config.toml
n_layer = 12
d_model = 64
n_head = 2
init_std_qkv = 0.049
lr_head = 0.0114
Each number is 50 + 10 x the weight over the matrix's rms, rounded and kept within 0 to 99. Layers, rows and columns count from 0.

# layer 2 MLP gate, 192x64, rms 0.421, rows 145-161, columns 0-63
52 45 53 46 53 45 27 47 54 56 64 28 64 43 41 60 50 77 52 53 33 48 52 79 53 74 42 63 53 53 41 42 50 54 35 53 55 40 51 32 65 47 45 21 41 53 41 59 52 49 46 55 41 36 61 53 49 40 57 69 55 57 48 41
47 28 31 47 67 47 41 47 46 52 45 43 49 52 48 47 56 37 51 61 57 59 32 59 62 45 47 45 50 49 55 41 54 48 61 50 50 56 46 54 52 55 59 48 69 59 46 25 51 52 42 53 62 44 41 37 60 64 35 47 49 42 56 53
63 41 48 49 59 36 31 37 42 56 59 44 59 67 57 46 47 41 59 55 39 50 63 44 43 43 48 62 54 72 48 70 60 47 37 54 56 45 38 56 44 59 54 47 48 41 35 51 32 37 58 34 55 50 57 45 69 46 39 46 49 57 50 47
52 48 70 39 55 58 63 51 63 56 38 44 55 53 63 48 37 54 51 58 50 47 38 33 40 50 46 47 40 46 36 45 46 70 59 52 41 35 40 46 38 38 47 47 60 43 54 42 50 59 52 59 29 47 42 31 58 43 63 52 37 49 53 50
57 44 37 53 48 48 32 60 58 31 35 49 60 50 55 50 59 40 48 64 60 47 63 57 48 56 53 41 49 59 62 55 68 48 64 51 37 42 60 44 61 43 42 57 38 63 52 50 52 68 43 76 59 54 55 48 55 58 46 51 49 49 70 33
41 60 57 50 36 70 52 58 33 61 50 52 40 53 43 58 42 44 52 52 59 64 37 82 36 43 47 51 46 50 49 51 63 65 69 61 48 75 40 62 60 33 42 56 44 58 60 46 52 55 36 63 52 44 54 45 43 54 59 57 56 73 37 49
63 57 69 48 47 44 63 60 85 44 40 39 62 39 62 53 55 47 40 45 57 48 58 41 47 56 47 47 45 57 54 67 43 52 59 38 43 66 56 39 55 49 61 42 51 58 54 47 56 62 50 49 34 43 65 51 46 56 53 49 43 53 56 52
46 37 49 40 54 55 59 43 66 60 48 59 58 56 39 52 34 59 51 44 65 37 42 43 53 38 61 58 47 62 67 70 58 45 52 46 58 57 45 58 62 50 37 47 54 48 48 54 47 42 48 61 61 44 56 52 39 45 43 36 44 59 53 52
68 43 64 44 59 43 48 41 53 61 54 53 44 44 49 35 43 49 44 48 53 50 49 59 52 39 34 52 64 52 26 54 54 57 59 67 51 58 63 40 62 40 39 42 62 41 61 41 69 40 47 63 59 54 53 53 45 43 37 40 39 54 67 58
55 51 56 52 62 43 56 27 45 38 50 39 47 55 50 45 48 39 41 44 56 48 50 42 44 50 50 40 39 36 41 51 30 47 50 61 54 48 47 43 48 51 46 57 42 41 51 50 46 52 43 47 34 29 59 44 57 34 29 46 43 48 50 40
47 43 55 55 56 59 54 45 41 67 55 31 43 43 47 46 46 45 54 54 51 38 34 60 32 38 40 36 51 51 59 39 48 54 51 48 49 32 54 48 56 41 66 48 60 50 44 45 55 57 53 38 46 38 46 44 43 44 54 52 48 61 53 45
49 46 67 68 86 30 47 45 41 38 25 56 59 48 38 51 47 50 54 56 38 61 62 42 42 45 39 42 42 57 60 54 38 48 53 56 55 45 63 51 55 43 64 57 51 44 40 78 40 38 48 47 42 55 52 42 70 64 45 49 47 57 54 34
59 45 50 30 48 43 47 61 55 46 67 45 63 41 56 56 47 41 53 44 45 55 41 40 49 45 38 53 49 59 52 48 35 34 65 56 45 46 61 48 61 61 36 38 66 43 45 38 61 46 67 41 65 45 42 61 54 35 54 54 44 43 64 76
36 66 61 80 52 50 33 64 30 41 56 51 53 39 57 55 48 52 56 43 50 53 46 75 50 57 41 33 63 44 50 55 49 53 52 38 49 33 53 52 54 49 53 72 62 44 48 69 35 57 54 55 56 32 57 39 35 50 47 61 45 60 40 34
47 50 47 44 42 40 54 47 55 53 54 55 44 60 25 65 29 50 49 47 44 58 32 61 57 48 47 56 62 54 37 62 58 38 43 47 34 52 38 35 58 51 62 62 53 46 54 52 48 67 54 36 54 45 54 32 63 49 44 50 61 60 53 55
46 63 48 50 45 50 49 54 59 49 50 35 49 41 43 57 54 65 62 43 63 43 29 51 58 54 65 39 57 36 47 52 46 57 65 55 36 63 45 70 57 52 58 62 52 63 40 46 43 42 41 49 50 40 44 60 23 36 50 38 43 50 43 36
39 34 66 40 70 53 66 46 61 50 59 33 57 57 55 69 36 39 43 55 53 44 58 49 49 50 36 50 62 53 43 62 49 28 59 42 54 26 45 20 56 55 40 54 47 48 57 41 47 74 48 45 57 52 46 34 46 48 47 45 56 58 55 36
# layer 2 MLP up, 192x64, rms 0.429, rows 145-161, columns 0-63
47 44 46 42 42 48 69 55 53 50 32 52 44 59 55 41 34 44 48 48 61 46 52 29 41 31 68 38 45 52 46 59 58 46 58 47 52 54 69 66 44 50 36 77 51 48 67 31 44 50 66 37 67 74 43 50 48 60 48 33 41 50 61 65
43 29 54 38 54 45 36 38 53 49 53 42 40 52 38 41 46 50 56 52 49 72 43 66 67 49 62 54 52 53 62 52 55 60 54 45 51 47 43 66 51 44 61 56 57 63 59 47 58 54 45 45 61 45 43 38 68 48 46 39 50 53 49 48
38 42 39 57 58 42 56 49 55 61 52 56 46 42 50 46 59 71 49 43 51 57 69 47 53 51 57 43 51 34 38 39 56 44 42 40 38 55 57 69 53 37 36 44 37 37 62 39 55 45 47 71 50 55 57 40 39 52 72 51 37 65 38 37
41 62 47 48 31 31 37 55 59 49 76 52 51 48 39 43 52 55 49 45 44 67 58 50 54 48 57 55 42 49 69 62 58 56 37 39 63 67 66 59 45 53 64 45 40 59 47 53 61 38 43 46 52 55 49 65 52 48 33 53 55 46 58 40
45 50 68 55 51 47 61 59 58 54 61 46 35 53 36 46 40 46 52 60 39 48 47 46 48 47 44 65 33 45 28 54 42 52 46 38 55 66 47 47 37 65 57 36 61 40 46 45 53 47 59 36 37 38 40 52 63 52 36 54 53 44 38 64
33 51 32 50 54 50 40 40 74 46 48 65 37 46 61 71 58 33 57 63 62 27 37 53 52 66 41 45 44 59 54 55 44 33 53 39 55 44 68 52 53 39 35 45 64 46 16 38 51 40 31 44 53 48 55 63 43 39 37 48 40 46 39 47
43 36 50 49 48 41 61 50 60 48 47 55 44 42 27 49 41 47 45 38 65 51 43 45 39 39 45 43 50 49 37 54 38 59 43 47 42 60 55 45 43 46 66 51 43 52 42 50 45 43 50 60 47 38 62 57 63 48 73 51 56 53 42 50
48 64 47 45 43 37 45 61 47 29 51 41 39 49 51 42 54 39 37 53 30 61 66 60 57 56 33 59 46 49 44 44 31 46 36 50 52 53 68 48 45 66 42 38 63 52 51 54 49 45 64 44 56 59 53 46 55 53 61 64 61 36 53 47
53 41 47 35 51 40 52 50 55 34 36 49 37 55 45 50 53 41 43 36 38 52 64 65 64 59 18 62 61 32 51 40 57 60 56 63 65 35 61 52 47 58 28 49 68 54 60 52 68 40 45 69 54 52 47 58 39 50 35 35 49 66 60 55
53 50 55 51 53 60 45 43 31 50 55 54 48 56 49 59 55 35 40 43 50 53 41 31 45 54 48 64 41 37 47 53 36 41 57 49 54 52 44 60 48 41 40 64 52 44 47 44 52 39 35 48 37 45 61 39 38 38 42 50 44 40 42 40
53 52 46 41 49 53 38 44 58 47 48 44 55 41 47 38 41 49 43 58 42 47 59 55 55 46 43 36 25 44 53 44 38 48 51 50 43 40 35 54 48 45 61 40 59 53 43 54 37 42 57 48 45 57 57 39 43 54 46 41 69 45 47 53
33 58 44 47 41 60 47 64 63 63 67 45 29 43 65 48 47 48 53 48 58 58 49 56 70 76 51 59 49 46 33 51 49 49 39 43 44 47 41 44 43 39 56 43 34 47 62 20 70 45 53 63 40 52 57 50 48 54 48 52 55 57 36 47
60 40 37 21 53 50 57 57 51 60 66 38 58 55 51 43 56 40 52 50 39 43 49 37 47 55 55 60 44 43 47 27 48 55 53 66 31 46 44 67 50 55 44 38 49 47 55 48 53 54 47 40 57 50 43 38 42 40 56 57 39 38 48 75
41 46 55 78 40 71 58 51 46 42 55 41 63 38 48 65 35 56 72 58 45 37 38 61 52 42 60 29 63 55 57 40 55 42 46 50 25 53 31 46 38 36 59 53 47 30 54 47 47 51 50 46 60 54 31 63 37 67 55 62 37 53 64 54
37 55 45 31 44 52 54 46 51 56 54 50 60 59 36 51 39 41 43 35 37 51 53 57 56 51 49 50 58 57 32 73 62 37 58 73 41 50 50 44 53 45 47 59 42 27 57 51 58 55 62 44 55 51 44 36 55 62 42 46 66 58 53 51
45 42 44 71 37 44 59 46 39 51 72 51 41 65 45 56 57 40 42 57 39 50 48 44 46 45 45 49 60 53 36 59 46 45 37 55 47 64 35 48 41 37 32 35 40 54 59 43 55 47 68 60 57 39 43 68 47 56 69 44 55 47 53 45
44 65 55 32 42 41 51 70 57 35 61 64 40 60 42 62 55 22 56 62 48 33 53 45 51 64 40 44 48 35 26 39 48 43 66 43 46 58 43 41 42 34 52 44 55 51 36 46 46 70 44 51 68 51 51 34 51 42 62 49 45 52 45 48
# layer 2 MLP down (transposed), 192x64, rms 0.0921, rows 145-161, columns 0-63
54 28 53 57 53 60 70 47 58 42 56 64 39 49 39 64 34 37 42 38 51 52 64 50 63 38 42 57 43 54 66 70 50 54 57 47 39 49 49 36 50 41 59 68 52 61 74 61 51 56 30 35 43 40 27 38 57 45 56 44 68 46 59 52
35 30 49 46 58 45 44 40 53 61 37 52 53 52 61 36 41 34 42 40 42 57 48 46 45 33 50 46 55 57 56 47 57 41 57 38 63 77 48 50 51 54 54 59 41 48 68 44 46 58 51 60 33 52 56 50 56 54 56 56 50 37 75 59
49 55 51 59 48 45 36 51 48 36 50 44 49 32 66 59 45 46 49 50 34 42 69 53 34 45 50 51 52 47 48 46 57 46 72 43 51 44 42 40 62 60 64 55 59 43 57 50 38 48 48 41 51 49 41 41 45 49 47 37 62 56 63 44
45 33 37 61 50 51 54 59 49 55 41 39 52 56 38 51 33 52 35 45 55 49 53 44 38 65 54 59 53 51 33 47 53 60 46 52 63 51 59 56 54 48 57 41 45 59 46 55 58 63 53 45 52 48 31 45 37 68 24 63 56 64 55 51
56 52 51 59 31 68 52 71 40 71 59 44 53 38 42 49 45 45 46 49 55 51 71 50 57 62 45 42 69 35 55 43 49 45 57 56 36 43 42 58 59 40 64 43 47 52 50 67 49 64 57 50 45 49 44 37 39 47 60 41 50 53 48 55
41 58 56 51 28 44 40 44 49 57 52 46 49 61 40 55 49 44 56 35 57 38 39 76 18 24 51 52 23 54 55 52 48 61 53 58 40 57 58 58 49 38 43 57 39 56 68 51 50 60 58 41 43 40 44 54 45 46 28 51 48 38 36 47
47 43 49 43 43 54 35 72 45 51 57 44 50 46 60 42 57 51 38 48 49 70 59 60 48 56 53 37 51 57 53 49 38 40 36 50 41 46 44 56 56 34 39 59 47 52 51 53 58 46 59 43 44 61 64 59 59 52 46 56 64 56 48 41
44 47 52 55 38 57 48 70 26 36 61 50 53 65 50 46 47 49 40 60 55 49 59 44 45 65 49 68 54 30 45 53 34 68 60 40 54 48 55 38 55 47 55 51 47 68 43 53 40 62 45 48 57 52 43 63 46 61 50 62 47 53 47 39
46 66 52 59 60 45 47 60 67 58 54 57 38 41 44 44 63 56 41 65 40 51 43 52 53 57 55 50 48 45 49 32 55 59 59 38 39 44 60 49 42 35 42 60 58 42 41 52 23 70 62 51 41 47 42 42 50 49 66 55 45 52 52 30
49 50 54 41 50 47 44 53 35 39 41 55 28 63 51 47 53 45 44 67 54 70 40 33 50 37 43 57 46 31 55 44 34 52 48 56 55 61 48 47 54 46 37 66 44 39 34 49 37 54 37 46 49 42 60 55 37 36 35 44 44 36 53 39
47 56 41 62 45 51 53 51 53 47 32 51 55 40 36 60 56 51 55 56 51 41 54 49 58 44 49 50 44 62 50 56 68 51 44 54 57 42 44 43 58 65 43 54 44 48 47 48 42 70 48 52 45 65 56 39 48 49 59 50 48 38 43 57
36 44 57 63 45 62 60 52 47 53 40 45 73 45 58 42 50 51 62 48 61 51 49 50 31 57 38 39 49 55 45 53 65 46 58 41 44 39 56 48 61 62 66 40 40 37 56 64 48 39 38 37 57 40 65 41 49 56 58 59 54 52 42 46
55 61 60 34 51 37 47 63 59 38 55 56 37 42 53 50 77 58 43 61 38 67 42 34 58 45 70 54 62 42 33 53 45 45 46 53 73 54 52 44 56 45 60 50 60 53 58 27 51 54 41 42 55 41 48 49 67 58 44 45 41 48 63 61
61 62 28 59 48 40 50 54 64 51 64 56 53 56 47 53 59 47 41 58 70 60 60 49 50 48 31 51 59 66 41 60 66 33 45 35 57 49 61 56 48 42 53 63 47 44 64 55 49 60 51 61 58 34 49 49 47 26 61 60 63 53 54 40
47 44 48 46 65 49 52 46 51 50 60 61 12 57 49 46 52 65 42 47 60 38 55 51 28 41 51 51 63 45 43 40 48 23 47 55 53 56 48 55 54 51 49 51 56 38 47 54 42 28 42 57 56 48 42 55 43 53 51 60 56 43 46 52
41 39 40 43 60 52 40 46 51 59 48 41 64 62 45 48 33 51 30 76 43 47 45 33 34 50 64 55 43 43 49 49 47 53 40 55 47 53 42 39 50 35 49 61 60 50 53 56 63 51 58 50 47 43 39 47 47 51 56 56 51 60 36 66
49 65 45 40 47 48 60 57 51 42 51 32 28 36 46 64 47 56 52 49 42 39 51 51 63 49 45 34 51 41 44 44 37 51 31 33 61 61 55 58 45 33 57 52 49 71 24 42 46 59 38 47 49 55 67 50 46 64 45 63 49 50 45 59